python train.py --num_hidden_layers=10 --hidden_size=256 --num_attention_heads=4 --num_key_value_heads=4 --head_dim=64 --intermediate_size=1024 --vocab_size=2048 --hidden_act="gelu" --norm="layernorm" --norm_place="pre" --norm_eps=1e-05 --positions="rope" --rope_theta=10000.0 --rope_fraction=0.25 --qk_norm=false --attn_scale=0.125 --bias="all" --tie_word_embeddings=true --parallel_block=true --init="normal" --init_std_qkv=0.0363 --init_std_o=0.00812 --init_std_up=0.0363 --init_std_down=0.00406 --optimizer="muon_variant" --learning_rate=0.0068 --beta1=0.95 --weight_decay=0.0 --lr_head=0.00434 --max_grad_norm=1.0 --warmup_steps=200 --schedule="cos" --final_lr_fraction=0.0 --batch_tokens=32768 --max_seq_len=512 --doc_mask=true --train_tokens=264000000 --max_steps=8057 --dataset="wikipedia_en"
Each number is 128 + 32 x the weight over its row's rms, rounded and kept within 0 to 255. Layers, rows and columns count from 0. Numbers have three digits each. The size before them is the row's rms in percent of the matrix's.

# up: layer 2 MLP up, 1024x256, rms 0.139, rows 747-926, columns 192-223
# down: layer 2 MLP down (transposed), 1024x256, rms 0.0661, rows 747-926, columns 192-223
up747 098:116112119108058111148194099148126122105102184110091087095140154122124192106135097136182096100105
down747 095:105153156143119108118121115114131179130114130110151119131167170122152157154097142113099126085175
up748 105:079101136119152115130137104109152128151173136116117132171156103137073160116107064159104201147166
down748 103:084100153063192051112108153168139093093114121094109118165186097136136177122134126163138149098108
up749 099:120118114097162125120127103217065124121139107143167139173126091126116156160136141143103093095056
down749 103:162101082161161129145126129116117101127097164142131131140136102152101105143069166116116138096186
up750 102:158119087131146120082115099106202114134165142143146107170131151125116184088062168115138118114114
down750 104:132100099138162110156159187125103129149070136130136127153158142088145138111113191161129128160109
up751 100:141152127093156179125147130092168114089099132100126106128159069148127147185175211101101062095080
down751 095:134167194140101242153113049157101071109159088153169134109107145104138128106126106149143114108120
up752 094:090136129122110190064053096107116103095125064084135120164136152148154103147138105110053096116116
down752 099:179126105085162153136080118113212151084117129144170136106171120107116160082086155162089161160055
up753 098:139096078126139140168148164140130139118136128184127105127117100167085154167060146109115138127106
down753 099:151152187174107103085181114078128179176132110100147097126136220201126105174156144134168129114132
up754 099:169124115198129135070156167153152089122133143152192178106171123074025118127129158101123159181126
down754 105:129127127159077124132128141130082148102156158144181096137139118148161129110096121148082102149140
up755 108:086123120117092195152152107083106099066134153148124142106105085140053069160143088128035089131133
down755 097:188140137191108187136148117159154118179144170114127159105150100177092183138163126094123126102121
up756 103:147155127107128144078184082129137107117125154110108189138166127176101118110146157087141122097107
down756 104:125080168149135233104139118146125078129138089103135159121151108128076178130150149131156151082116
up757 100:166149103123123167131096184132169155155104142164175154104159094109124089113102098128097190159095
down757 110:119051144164102112105042133127155117189136155103142183166144146155134120156149130090165140091143
up758 101:136093086184144102145110127079097144121165108217130161097136128111128083159121100114133163131124
down758 098:085169091117165094105145115168136126176097115113140080130144147147063071083149161128144157114067
up759 100:119099154159123071171132126063087165074110195156147117085173139115117111160111152150166151161108
down759 101:129116148090114211089135171097137111133125158105183202135138119077136144160144109131194151091120
up760 097:146150100115195110137050170100096158198111140113160086164135049110109074117054072114182162138140
down760 097:117123128158085153147112133120169160119129100156113129103113129094154171133165157141118132110078
up761 093:177155081144146123165151131106131153096116148053146106127097123079142129153125160096131077101139
down761 088:073147184141141198206080074144131096100167112140112121149147092096093205143107109127154114136057
up762 097:152116144142128137133171083133131139166121133180105093085190173174144112128121094100113136093220
down762 099:106145128165090133196089138141135153135124107111124185166083046135171161171113136117163168129116
up763 094:138107122077124114113135137050101124135151146141168108156106127141086119139160136083149142159056
down763 091:145131164172092225212147141137157099074117102137102107099116099131101163142154161120166102111094
up764 102:108144096099094105097151122149116157144073174150119106124188165165123092154177151086140110178118
down764 104:127125152112101158134119117111071144101164167096202147198099115138096140170142087141157076118151
up765 104:120139124134149124108142130129125164236133170135125140085200152133159152096080180133133098120082
down765 105:111099155179150123082102100125187124111168115113131061153105143198141169107151133071141162136163
up766 098:145098151051126094108158142070159127131192135123118135155097166114137129124104081110160062243169
down766 102:142199136138150178119139062116160083092140119073105145128150070139053169123149129167128089083153
up767 107:096125129159112097135114179086171075052134073172137162098146110089149199043112116136105146175158
down767 104:132103122151093078071132137140070073091170137107126123132129145137037087094143132182137080180106
up768 106:093220193094178112139146101211108129114201121108163129073156102092077120161119156138063116176053
down768 105:110157099147099068135113098206166120127124098131177137144137118161097137157140185106162158098104
up769 096:146097129155092110099147110163174180116041187046137186193120109091208128112136180160159035120125
down769 093:104121100083181109134115106140128130125207107108101113115157106149118083169130096087125184142140
up770 097:146146148089140139161184122126137068111139179148119055104079122123122120143116116161093153120107
down770 101:092106142099136123165167098134144104118173156190103116110134152126125115136174121135092131093135
up771 097:094137166111119110144062081141146111102113112119112132123105098170143081149150132136125115131114
down771 096:094136135103129148103200076134129165039120102124152136127111136206179119127118175127165140128176
up772 107:107168090158133163075186160165127103141145117092142108133091135083129217173065179126157157108121
down772 111:132109116142100141114084149133119182088165128124103103147152149102144118090057111075062143140114
up773 102:100186115105202168122125187145175189169085158119140086133155051141137117128123118126106103157139
down773 102:146183111134118076119102161158165179115178083153044173179129133134050153137158121104089134166110
up774 099:132170114135120101175111045157118133093162146124163077144089199150091147082139117065097092166078
down774 105:158127166177154112135087051209163195154156121170114098181142082184161140123149107094150137105181
up775 097:099164121120131133171146097093143107127147185180115159109141093082088126166193127087138146144178
down775 100:133117093094110120092148138109111088153094137082133130154153118127110162159135217129141093138099
up776 094:096117128145153154166160182164140126046186136166115111097128097129129123124116104081116099167123
down776 100:109132182133096188141116132192092144078215149081152137115131135100091138090145101073093115075118
up777 096:112119133128125088132109109127151149104145114199132157134166133091087101144145164121116130138112
down777 096:124126097132148052159140042118121112132100149116132114122129058153156170092156164138092133183101
up778 097:063137169179127167131119160084127165120185131162147134081140132057143084115113102119102106136121
down778 099:174185140129105124154118086125158162119145126113170088124147080113195152056115071087204124165162
up779 098:093128171159146137104108120164154145069139163093122123116109126127099141161185156130072085143135
down779 100:195147128153110209115144155099146166137137108116080123061160109103094122133149147184118150141127
up780 100:107155154163138131085161099155160125121140083074172120127121138179116130137140124099145102135054
down780 097:151081139107044150107131169143138196089119155154112127143171126111161147068131094170166179151166
up781 100:089107110104203140090112118096166110161118159143142099171105148109112093088120116052096136190113
down781 099:128133154103077186176150137102125169097123111127144092124119103096166151135134074071129112149131
up782 097:136149167117150133129070093151163169115122061193100157094143222125157113110110134160093118131172
down782 095:164165101140128106146130128153101073146147151132094161123098051149166110170147194156119108093072
up783 098:169132154142108067113157038094114207109147122106085104204155191065158157117128172123209152188156
down783 107:138169119154106083120174127134101137129144154161167120095154154145137185150080140049140118124169
up784 099:130237160143139139148074168143113164140159123110121106117161079147107136122125136100075122091120
down784 099:132070137090130140121104116122200178082138089161160176145151143141153102191171143119065096103140
up785 098:101110126117156117118141069153110133146103196127133122095134054099185151163123122132131142131149
down785 095:181140142161135115116138146164110091092154125075079094132130154154112143073114154167131134149142
up786 101:151136179168145170085148110100132175096121156138144153105152137158075163170145126150146143125097
down786 103:100136111139053145137140057098116129134116104116091178094097162150135079133135179151117140077119
up787 103:096135120125083102118110131120108167167145077173080162168142149168134080134121133113068119107157
down787 098:099149087066119105096029108080194061092103120156146128106169131154108125063106163142141135103132
up788 095:121135101135125214122140119128095098122153136102187135127141131042161095132101034129122114090109
down788 099:105097139152116108062113173097089158200141118117133151119115139198097149117154133137111140134143
up789 099:166101081107191162126137142088135126096125084164104131094144095101168156205092109135169134159213
down789 098:134138108123093125138124106089184196187113137170176123103097129012096075142132106135151107156174
up790 104:117150158164077208074166181125125085140187149155110082099155173141176133110183092172079140134142
down790 100:084134088127169120077104071127143064114176168127105174122166161145155094101112079128113143175170
up791 099:171160086143134117179137143122122083094111211129141156135094121132108126154197068096074082056124
down791 096:112099173165126162139147138096129100145123059087131107104118160122123137136132091184113158114099
up792 107:157155094114161197156107065135185105157132112131065098192114107140107171109133115162152129097068
down792 098:109117163098136139085156134084104096124107119100136163126120140110160084095078077130099152185195
up793 099:125192154196133136147050162162141110126167097114138087162133101137087161143133171136095125116141
down793 096:133144155142174150132137142146160138154142091116115115162164142148076133211190168143117117131180
up794 096:129166110138093127149115097136129085114063195115142095141155213105093143089117132133096168129117
down794 097:109056213070131200137169194156148098132170094114094104122126150159126112153150139125184079129103
up795 102:189120093114129148195087099132155102113097180176141135151091122134104111127153175098099153158167
down795 100:097142176114227169131120139079111147133164100100145099088135135170170103159141120152140064103146
up796 104:105214113118087076125212157162097144134179120138116069138095118104131071150092026143109102126088
down796 104:169142130152103090151095146129133144118121182104149118159125181079129127109181109121139077179132
up797 099:203127130123161157157109120113154126129123102170126108162048111134092149171104121085170164089127
down797 107:124245178208121107160104139117119153145155122113158125129140078103173075088179153159102129138147
up798 102:187122088120133167157118119166146131109153087162110132144169135130076162105133143093164113077134
down798 102:108162127111144179183115114174067087127116089116140130136148127110124132109149062161150119143112
up799 098:106138123230035108177150071195092116160096094181156137111136166166123104130110121157146129094097
down799 088:134130135109214163092118102128139162122132153100125141134118115178160161121062189111151109141145
up800 097:175076081106078157147154127189203148142147138081119159113122135128139133099117192111160112162144
down800 095:056114089154125179159163158117108130160117084137110161120101152116121067145123084138145114066056
up801 099:155112121094208059106080087121102104097101086183189152106162116126130162128071161093164153124089
down801 097:132126172149188089136142152123121161127112178100128067162123134118111076114080136117108101121182
up802 099:138148124067151115100152115160182124088136080169155146080184071114141126109124131157137103133132
down802 099:127123128117108134119139128095110108171103147085102096138158084142143117091162097182161068119113
up803 102:060105128122140092197053122141080124175125089153141093114141120130144132174174140155135126157075
down803 104:183131147092105214110132118051124103147174133149107144136177127113108105137134101055076135090106
up804 097:142076106143177143082121082132155071116133099173170112156121166131141103064169158134148160118104
down804 098:066133091073184120101164147182168058095127148160141142111147109101090116115125189139190159105136
up805 094:096129137098137137149137156099076125136075129082100134101106142172131156106111153106114107160119
down805 099:113109137167147054141079161089107151168151076047119165163080178131124136112083121108112125105152
up806 092:112059147136133143095121133084129141108059148084086087203092142108133104122126142105098120131155
down806 100:141130117131102164143099145098200089187157114061121188152117110139121083157146170093134139176151
up807 093:139115116157139151146058161090077150194102147092057129157157148172175128144099134171107145089150
down807 090:144134139072097188107167114104184146123120095127137142153180123110103102131184121100103125120133
up808 095:083203148153197127136059181107113116123076141148120150136063143168093102068119188098126151144125
down808 096:135120123117141152083195126133109098160134069167152090140112141098162096156105130138142172124131
up809 096:124111178126203104096110162154156161140120156141154101105118126140092110141079089177105138104074
down809 095:127110112068116247217189145112200082074096093089153081141110074105149141084171143130133106132139
up810 101:090149080126163109148137082200120126190137092206157146114195149113130143106127105111063108119139
down810 094:148141097144154193079128118063142168136110136132103091136117104144088091083199151130153152186130
up811 102:156107096122157066088106088062122156130130092067145164127135083108088133177130156095134095062090
down811 103:084108099175138109132126180200120149115129150112084183124186066125058078109090127134095150129165
up812 094:109168154091198147131087139159118153107110093111160149156089104142126208127122143130135176117110
down812 093:076153065078119129119153140154113112165091130169085130154133139177129093117044096176135192200121
up813 104:156096069136073141186146165102146163147098114166108100199113088092056111086168140141137128077132
down813 101:128148161152170174114120092153174152140086069110090119143150105147174136142108159131051117129170
up814 097:170061133131127087126118150103125141079145138131181064098175103096139108122107083111109134078108
down814 096:190104196136137125145185144125076107104111125142103156167112169102093123145058069146113126117163
up815 099:129117132119138074123094114163130097105172167203085155157149158129111088105185142120117111131093
down815 096:120074105118170175166163119180181160149119059134124084142119157043120092124124106078099095140145
up816 107:141077151146102130131189081146177154212135117128133088163148174172112083112148148133115084135114
down816 104:135176066147119153164121138153088098053098097082202113110114139114184122156171064161162185136160
up817 103:129107065174064110098125111142094148126068194179093141159172140168120170155140110092086115162151
down817 105:083183094056172165157123136092158092177131065139088115150066129125132137113150120103127167144130
up818 103:154101107051104072102071100107086102142152089123161134121106116175207123112162110190099138152145
down818 105:164110165171141144116135121097101173140128110135147095194122062102129173100110148119160201126140
up819 093:148148132128094198106190136076148072081152172069119176170137150130106119133168098154097206108139
down819 089:129066132137131161123125148133148121110124121148071171128072099189110087139105131095157083154068
up820 108:119152147145119174074144113050159199101157080121107120200121149177081123123124172153148109107086
down820 103:106163120080199073139110110222118071192124154123130115085101132170104122088113095106059121083153
up821 095:110162134178140093155132154165134076077069144167123113099113178141169189069111143164154178129132
down821 096:082127122143123128141158134101149117125209124164093146100155142127183128113156119129094126145135
up822 104:129137193152156104130153078121111226160179136164158143146117058124171149121117124163124099085134
down822 104:136101169126174144099130143101081151132145161093078085140127140147119095134163155107126110156145
up823 097:131159158040148091117122120126102109149115133185189111101149146119132120141162149135128086122076
down823 100:111121125135078091166205081106093109183120119136115131163138171134092161097136110104123149178111
up824 102:139099118078154104188181157154136158139127166133148197153125210137118102084123074142120158129114
down824 115:136122162100112138101130115119018092151134088118157195130127156137104165106099083153071091149144
up825 093:141124104143133118115153164141106099189100103135144125191182160119100123086120096120127134121136
down825 100:167105189101127152179180105141147087119093147111127153099127144206125094193056116149068134153167
up826 098:041106163161104108115154130171128112153119179159141122144123083156171143068118161161149064119143
down826 099:156143064130119027169127116157160099099125115161082164163122121157113153133061115143070169162151
up827 102:121171149121158158143179133141129165171162066169129144078117126155159182142099093138108136150120
down827 095:162101136089124130126137143089128146164074132100147107184118189149064048152166197115161094134130
up828 095:090078088095130107073140141114113169132109170121151156096116132111154086152122148149144141195131
down828 101:144137134084101101125142126119107127092043107125154113101084159171121168130103125172203208133130
up829 099:114165106148067175126183159146171117115157126101150128134104129134140197107091035079104124159103
down829 098:098049109164127138056113153190133152100171151160165123093131120142143108151110105074165193106088
up830 098:157156093121132159110134115107138100175121090156057088130137135180109136119142128117103140103157
down830 101:115113142056145074155096153134131108113171086144139144164145125081078170107149131151103145188133
up831 103:121114114103174082086112129144140142173150084090106173108116115118240067128153102152180102147109
down831 097:145172149137139132173151111089143184110067157138136106123184120141089119136110165150083137128069
up832 096:200127096097098138126059102155154133084170119121170130109116167121129175151159175094084181130108
down832 092:143193137175116178156140144088122094169090119089093124150148118093151141064177134128114102125136
up833 092:119128146095110121126065140108100108127089157159150136059084107093109180161188120155076100160140
down833 093:151128109104111133167154136131154120168154125094121147149114184143176125124086166109128126111153
up834 106:118124144127155122092154111117102109088172135140170093186141112082181123148131113155168182126142
down834 101:139108080154042090163162073149142139160111132147129118096093123139095125088116193158113075125145
up835 100:103091159153160129088138065109122131095133106065099143088125149161101127197119146180114134123162
down835 099:156116111154121201122181053162093120119129161094132135211155107186115128116133089118110135130170
up836 099:092099152142086101145128119119097106092150217140156110126072130121169148136131115056085134096110
down836 100:140124121085137107136121130136128131128102098093162137099168155154124129135173191186147120165153
up837 098:127104131177112139149133170143141154098171205117121158147181150121100122129117112151158149109107
down837 095:131128147151094116180177127119139115132148145140131101115098124103076114084099134129063119143178
up838 093:168104157156099167150167162089133161147161105135135121131158132095062111095080134121099114121143
down838 098:124093103141170072104130126192125070158125146097061105119118070136131106109132114058150127128168
up839 094:128100122051149079144169111107100168179132162120062120096101122115145123184110175167090115135148
down839 101:106168127140155127122162129111121100128125200127167149156143096093147125101100109115091134135112
up840 100:183115114099172119187161159140180117181132192123111128189173182110114145128119103155101166146118
down840 098:124175097141118143083132131113135148109109086134071158071110124053160121084202185151117083146125
up841 094:182149124157144192134083116088134127117156145148126086098189153109167091138174121145161096150085
down841 091:197179142074078070125143143161122099087106092113140105139087111135117143187184137129055117098142
up842 105:129121078148163166138084168107160121154052092155109081093116140177118129072098115110144121113141
down842 098:066165110111160109141068087128162108162137151087159155114148143105172117074117156098130088145167
up843 103:116199146109042182153177147138096144136098110177142100167123082179088181129103185123099143145156
down843 100:091156118135129088188130127069128121124123145168132109121071159138144073136066054133106141079167
up844 094:131053142109165153186141100116110154115046154153105142160142117112157052155142139118162151100121
down844 103:098130145137122208145130111057144163112137136140135188168143144115077183143177077156154142101146
up845 101:124184154150133134172161110154151161194085137140177175154164119114113157084111152089117101120153
down845 104:124152130098141130165086112066174008121124123153076142157130128129126109146134164150078196071122
up846 099:132085090178095117085124089164144092134047103112117125068120148142129162113179134224110087122069
down846 100:114169104119162177128105149178181185146096112151113126145165152041157197125132104098140144121099
up847 097:133153138111163165102174114114152127142096112202108130048164191164130127087108122147174156124100
down847 101:170143087128117104127137115077071070152077112161103200086106118176107103147156167090109101086096
up848 096:175145164123078070141097136143087089167104127118157130130164120141086120150162132107047157081113
down848 101:109109155117205123161124115136173103136125087164151129118128159074089154169202143082150118130098
up849 098:156151104134150135180144172076148117105140089159183123098074121115133112047166098080156167162157
down849 097:124113124174141213157153121119124123123144150100128118103119118150089165151129145202156132128131
up850 095:100090127158080127147167129111103136110115126140139135143100138097097099130173151142129132105151
down850 100:129125119146147095144211077088166136157135185109116099130083062118134131142136095128106104152161
up851 098:177147136047144172132068186149168119167083114151194155134139155123147089113149105122103130157128
down851 093:113117139122124115120139105081090130121144064127083084144118150171181156150052184119148164101098
up852 099:072132141113154167173126186047168124106171109129114065124118162085108171163169099089076167068165
down852 101:172113094145118125125135097153115105127100228102076106095155125130131147086109189137135092120133
up853 102:132142090178152135106159108151114122135103106195130088197155110145132074170055134082154107107108
down853 100:143118081147141100138092109110101136081108115111167152059158174133169090125138128151090108146124
up854 098:132094125090183141157152085056156109092159118168118140148133170124083123133106132090114113165086
down854 092:140165167146090135137101161180156147158097133075143153074083111108128108149176157158105115115166
up855 095:158062118075180093099120150135138199130099117193078129071102082149099175181184196113089086201116
down855 091:153120157175131171094164138171076110165184115141107135175129193087087143102100097122196127114104
up856 108:168170102164085122158103158143151184161139091121167107141193140102109129087107086089112173151106
down856 101:140169059128158114102130152073111136095174115143145098127127131094092101133119124123046110149161
up857 101:157128068140126164103101114139150128141103145173091148140108160188116121139060116163156101110157
down857 095:122084165151111115189124095116125191147141130141142088112112118093099152130095127128151158166172
up858 106:148114142158181129114139096136214162163114128073147131082131089166132142116119111153076167070189
down858 120:198151135136091156111116155093157138176096102130173096165148114147124098150156124114108147150151
up859 096:126069148125105141174118148130133112119134096152128147076114084154142132140120138124138099177188
down859 100:139223187106104084125115080047090065110137097106063131125179125087123162116115084136097090144119
up860 098:162092159151080119094144110116163181110118153160130093149124174166083107137158142172131105177077
down860 114:103128120114127141098207093107126130109147128106094134156075189170103110103138116101109070156111
up861 098:089081116116154092149160143115128121080081130114090044178150134111111107162074118166099084091096
down861 102:105156158145168070101136118178119097128100137141119108159126119150142084130104138085060154145142
up862 091:062153119158067110087116153105071161103115142147165149081057126107110116115088145089122115131148
down862 096:159108167178137204132116139126156081127162116132103127092143130122162124157113145151158122112168
up863 099:152138123104139193075127139151141112169141158157129090074065133138124175098153179113130121144046
down863 096:079146137142155085124125146109132136112112085103179172124099080135139130105147107074091139138121
up864 091:100143115139079119107148090158130113102105153097106151165121088069181116070175153155172081151075
down864 087:201163165131206223167096169113107143140165110206139076164136164198108127161087090128124234132172
up865 100:112077133097092118100172095117193128201158140195163126117119129122096132123144168107144152095107
down865 105:136113078147119188123104113138132105158118080156121117146108129136131121149101147115172190160097
up866 098:092133181124105102095135119121100159061117125131106133160139174145061128147147142123104078141116
down866 097:096113097139131155124095127114139174120159155107105077086148071141127154080141078117178147112070
up867 100:099094072164072123129180159148174132117127119152154154140129139099165179077101117118168164159151
down867 101:138147115152168123122160166077143166134093122131124115145163113121119099092055117160123123069173
up868 096:123183087182111111168107170110121155127135173107021144115146099143057128142186186103122102107104
down868 097:124135094098164147156093179064187157174118111129160108163109133120223061197104084137143147117145
up869 102:126133094152172150124134134144103192096115150105151123132148030118132126144095081123188085096162
down869 103:153153147094113155160086113141146063117094109154107140101130164116139113091129135179130133156146
up870 100:082148096112131111139146110110184084109075082131147140073165172093161169144173148165099111152142
down870 098:140179101139119109086186143193123126137125104104113121128104147107155069132054118086119158127113
up871 095:149141137070072116098138153183103139116099158130097098155118110136162147111150170164111174110112
down871 100:161113159086166214162134088095119139164125075079103143154160150103094143092166073097165129131180
up872 102:138111195106132194129092108136131097095119220146125146152132154178119223111112160092152141129151
down872 098:129136171170138219132159112151155118133117068144125101130157091096129133101102136131134159117067
up873 099:146106103138103145190157102099125112113133156154158118074146140128148082124111176146111170130080
down873 110:133133165173066073081122129137111121165130204157186122135113101141166107084121093152198096129139
up874 099:127089144075110113157167101128157148115127115125118085136147121151129146137140116137161156153202
down874 101:199184092119177130083098123166128120169081080144165104091075160147145105107157138075147116170104
up875 100:150209074058115132079067147104090155111168119153120047106102201135059100141184100186107117107186
down875 102:171106105133114188131077146079130101149124129126192139168083118164123080126165135080113094055120
up876 102:143090138181159138163112098093179121136159129124121055128149107154126142110053096082154130089073
down876 099:171108214092144140158099205125090116107164126102142177188165175090136160126156163180092145123165
up877 106:112171095126143132095140137095112165148142125074112102139180182127118107140176086155097164109134
down877 099:161157154131134164126155155161120125116141095114121150154151159071067161170114131124125175120106
up878 096:113143119106133168125091149152185062094183099109153102115125099130127102082128141161139136078142
down878 099:096089086133174098098104102112129206201125131098106109128131122153112114109153141115088163125151
up879 097:102170141131124155131157202114174201108135161154108162087104144164173164114113149056099093133157
down879 100:130147098143101234139177088167087104074136157107094147125158132032118060198123133167122102113084
up880 098:124102131106122165127102137117133165124092089139119130124141159116088131175138124098106095159150
down880 098:203113175143153130150117130169122136130114061153197166104161082146135149107173130161106119084094
up881 095:130095121158089173087104110108102179109136139183106098098177122109118163129111119170105186101075
down881 097:111159112103181186148146114143123090100114156120150144135099095165179127112117106118116160163088
up882 099:117115167125133131137108111107132170117092139109122061041133092122154097101154128136153142112179
down882 101:156161165132080132119102096123155151143127119128093141087129060171131129128095154094095101171120
up883 095:129181169162113082099183137081139145121148092111112166054089200096138103125111101158108058108127
down883 096:129042101136135147187194180133072170133143106150161069119094123102155083126213180094116146140096
up884 104:119112073166140090095148193159098149138100154153104096154135138122158096116109138135076106162171
down884 103:142154137203131141109145071182167134069114082155208134173180123101173157123154136151137111148133
up885 099:137113135110165132083102117108071113188162185170106200149144115129148131132144127153086113110098
down885 101:158088195160085154148122128188133137149136186140132030127153161133157084102050114080140171150104
up886 104:087101136124159112069118114143186131129067118086090115127156106085086145168073161068076079143196
down886 100:169172086150168163157104101028114096162193137088100120144147147173098163112080062120160181176119
up887 092:108111114163133132161120109160114165221103149148129186114129109123103139097054080156119152148126
down887 092:119119149197153198155183100095128161099127174161128098157121088170163163139151110093095104103116
up888 098:061178189102139153154172124124155132090137142093130099094121186114151152083134130093077080148133
down888 098:192112144115136207108116126152142142163135148149167143134068097124107093097155084203141148120097
up889 096:124131095094168139164113151089094202093163097080104115108111146103111118100150098140149171132099
down889 097:112093091174095101152037127105145107162181103141130111121140173116139189155156081137139189100149
up890 106:148140104188104049140115117044140185125138133088117135173130112144094102098176134139165114164138
down890 100:156113114070130094184138145122143110113178133146173108101183113133073113094124122112140110135115
up891 104:107112104104090157125116154124070138145121116142119094151109119093105077108175140083100120087084
down891 099:099132097118138101081167099146127126107169113189127188086179097155142112176165090122136164090080
up892 101:141178097141165131164135144064149157140136137144070147175187064114119123113174110108155103103191
down892 103:151161139172134195158165134082124066078073095101137144106113105123097173200131139084166147115090
up893 102:126175150122114112106143129127178159115083103156197131149127104112145217088129125125139134174132
down893 103:123149073151124039129101144129124114162112075079172136172108168108166142103112131144165125159104
up894 102:137111075119124128106153059121166101105133094130163137076148107115128178086138117155086137160162
down894 104:151109123169161063128095118098136148136107088062153113049108134123094111103122079201129181159165
up895 092:071159103148114101081126092092089111148133073066107091202123130117087157132129131084102141128061
down895 092:100154107113130074096111148096161081166133131133135119139168142139083101163095117125136179072099
up896 104:144106128175107132138109143149154103164196125120143104095152153142091126084158113168172132126142
down896 101:120119126043133068118141120131127141179173159160127157165095101144114076167099171086163129099069
up897 097:096090146106142174146072214144073136124069190145087145094125107152120117160121144116153097144084
down897 104:107095103134233101091059176156105099139160177177121125164117123156101083140115131123095193091139
up898 100:161112087142087118172131170117189118136056120169109122082095127098185168126144133107122128144178
down898 099:110098126185162159100071108180075180123212108121163152083166150078147146098083054148152169084123
up899 100:127103133131115139164123111109149131093127167120122128153153128174100094084126206088108138103096
down899 099:138121134159156143104092139147145152130151106127163069083085128129073128118089116146116092116118
up900 095:109092094171145152157118142099143144126191181102109076116099117126130109118116122065184120165086
down900 095:179140162162125136134173118129102096097087089129058151110209156151163147157089107100149113141087
up901 092:113167167141093081143147075144148141141177115126116117154156169111103135171103145151042073127179
down901 094:162168117152119171167124107174108100127138096146164179124097155097138064136107163152109153099088
up902 102:140110111063204075091108118130110173183108058126151067158113134119089091163124034178127152089124
down902 115:082106165122099151101136160157087196126088139185155111155115135156127141133128156102140132173102
up903 098:134167177102093147179163141102124162097160134106145105125083146191124138140123191109109113165122
down903 099:136105145158121148132115142107153154142139135108162130084155083088141108097094155080138129133138
up904 097:130155129124114034144149115125136142165167106236083142099093127086117154140124114103114110125097
down904 089:156110182085139155135151116142110134138079155135158079095146090112150098116130162122117169108142
up905 103:105122126115178153170100111191164164131145157145135151140149117169081117106104110187086137152161
down905 102:155131154087144149107115105170138154173142131128095177119153115067113124084139157136116165149126
up906 095:141142135177154066196131123170135109182144153130171148149141115151098148186133142063173155073105
down906 092:172138132136107135107182083169085121189156134086124095127162118154015105077113131127131184192173
up907 098:121170147123130097111109148119139144114150110090088145140082120149149147149137161090085110141161
down907 097:171091068134101185118103174172106150138087126175144108103147056089089145200070093136123146101119
up908 097:110137104186122113089111113126079114086150134121181088108149127059111099124131110175144113138099
down908 093:118167139089162193169137124214116109156180084140153111172092100144097120159049116161086154119129
up909 098:170178151154085069163149143130140149132150118055173116146115108107176097145109097155113120139122
down909 098:099102142130103155126124214170067099126185118125125103087158101104097128113175154066166122114172
up910 097:129132130090144164096129145133097111111157172136104172110186120129169121091119084123119086146114
down910 101:088069154181147118144131146133146139080089142160158142116095190151133094100115126169145164134221
up911 096:120096131136101095101113134143124143184128148082085136118149042106170112125109087087145118114115
down911 095:142193065121118152073147155148137116119124097197146129175110108136103113121156103195152114202196
up912 099:079153130111157122076175099139071215113192140175156159097117082107078141135088116125133163143140
down912 101:111185153173084058128130150108161113167136110102119146145129126176174137074079142132104094122128
up913 097:148139152131132097096165125135081103114126138131125187138103046134140125147171136130097075093145
down913 103:161120120149135133097098144108133125196086144166070118138127130166120107057139145177072143197137
up914 099:162129107097182119156126141150071114140157113183131140131164174141094123172083105114123131068185
down914 097:115115165121132132113097176153100098120113103077121128108162181137109103110202121086113099117091
up915 099:177129137158087135101120122053145143100150205080134131145188152142143041115113179086106119200140
down915 093:139104093119114246090115129153094156102149184091148172157138111137060215107139133149159137133126
up916 098:188118129081138139103131053059097161167131132175060134145092166139141113147088167188136149134107
down916 097:153199127130146177152154120153119152079116119160108132107130092109122100152118163092131093099119
up917 102:064167127072214171110164162162088138120154173109144200100113148121111162121157131169105089143177
down917 102:126100121170210116093139124154162142151154154100114139142146099180083176155112071160064098110084
up918 101:121087096155127152103099142123164089124113140146111129112115155111097178074104149132178098168156
down918 091:074181124028120180082163139145133102150128141104140104120102104146101088123134095109102139166137
up919 097:155117131059138143128132075179135136084160111166073107173130122164165095121162214132195120139094
down919 095:152071108088189105064143122094109150216109164119150094089095093142126130157135114119063123101141
up920 095:193139140113164072172123060071120132072122144164118109109196137126113156126119127120123108168097
down920 098:095132115137103155138141129101110110158123150190074129128131119196139195086168131176108121113141
up921 101:172104081183103199123138060147090178165154177162196156132182138113108108183123154139100105083145
down921 093:113156097141121029118079130132185092094090089138132134153087120121173106126104185125110088119058
up922 098:154156033086139182129171160115183163190149131149112142154104122203160151120121074157126134176144
down922 098:099081157138152089121098158085118115114047116166082127174130136094071071177109148072084141083151
up923 095:145088123164144097108091105140108131132071130140174124124132113100108171158111168115163119119157
down923 098:117147175087110128184133115129151133125120142145128134074175120166093160131145104073170070141119
up924 100:160200080110107108098131159175068084099124098092127155089165123117135085138096139091132087146127
down924 096:141130126123173155134180043122112118104132121138159151171157087122070159204152108146111157139135
up925 097:133100116103164086113104152133164195058157092128157096147103145164186180145168114121161111118097
down925 094:190150086122078128185119138197128082116177100115167137170173148113082122109137161161079095163112
up926 104:086163115156179161138112101157144067126142170191100109138079083171127140133156164138087144124090
down926 105:124156113153187141111165187119104106128182094128135168088130157097164124101169106175155155117148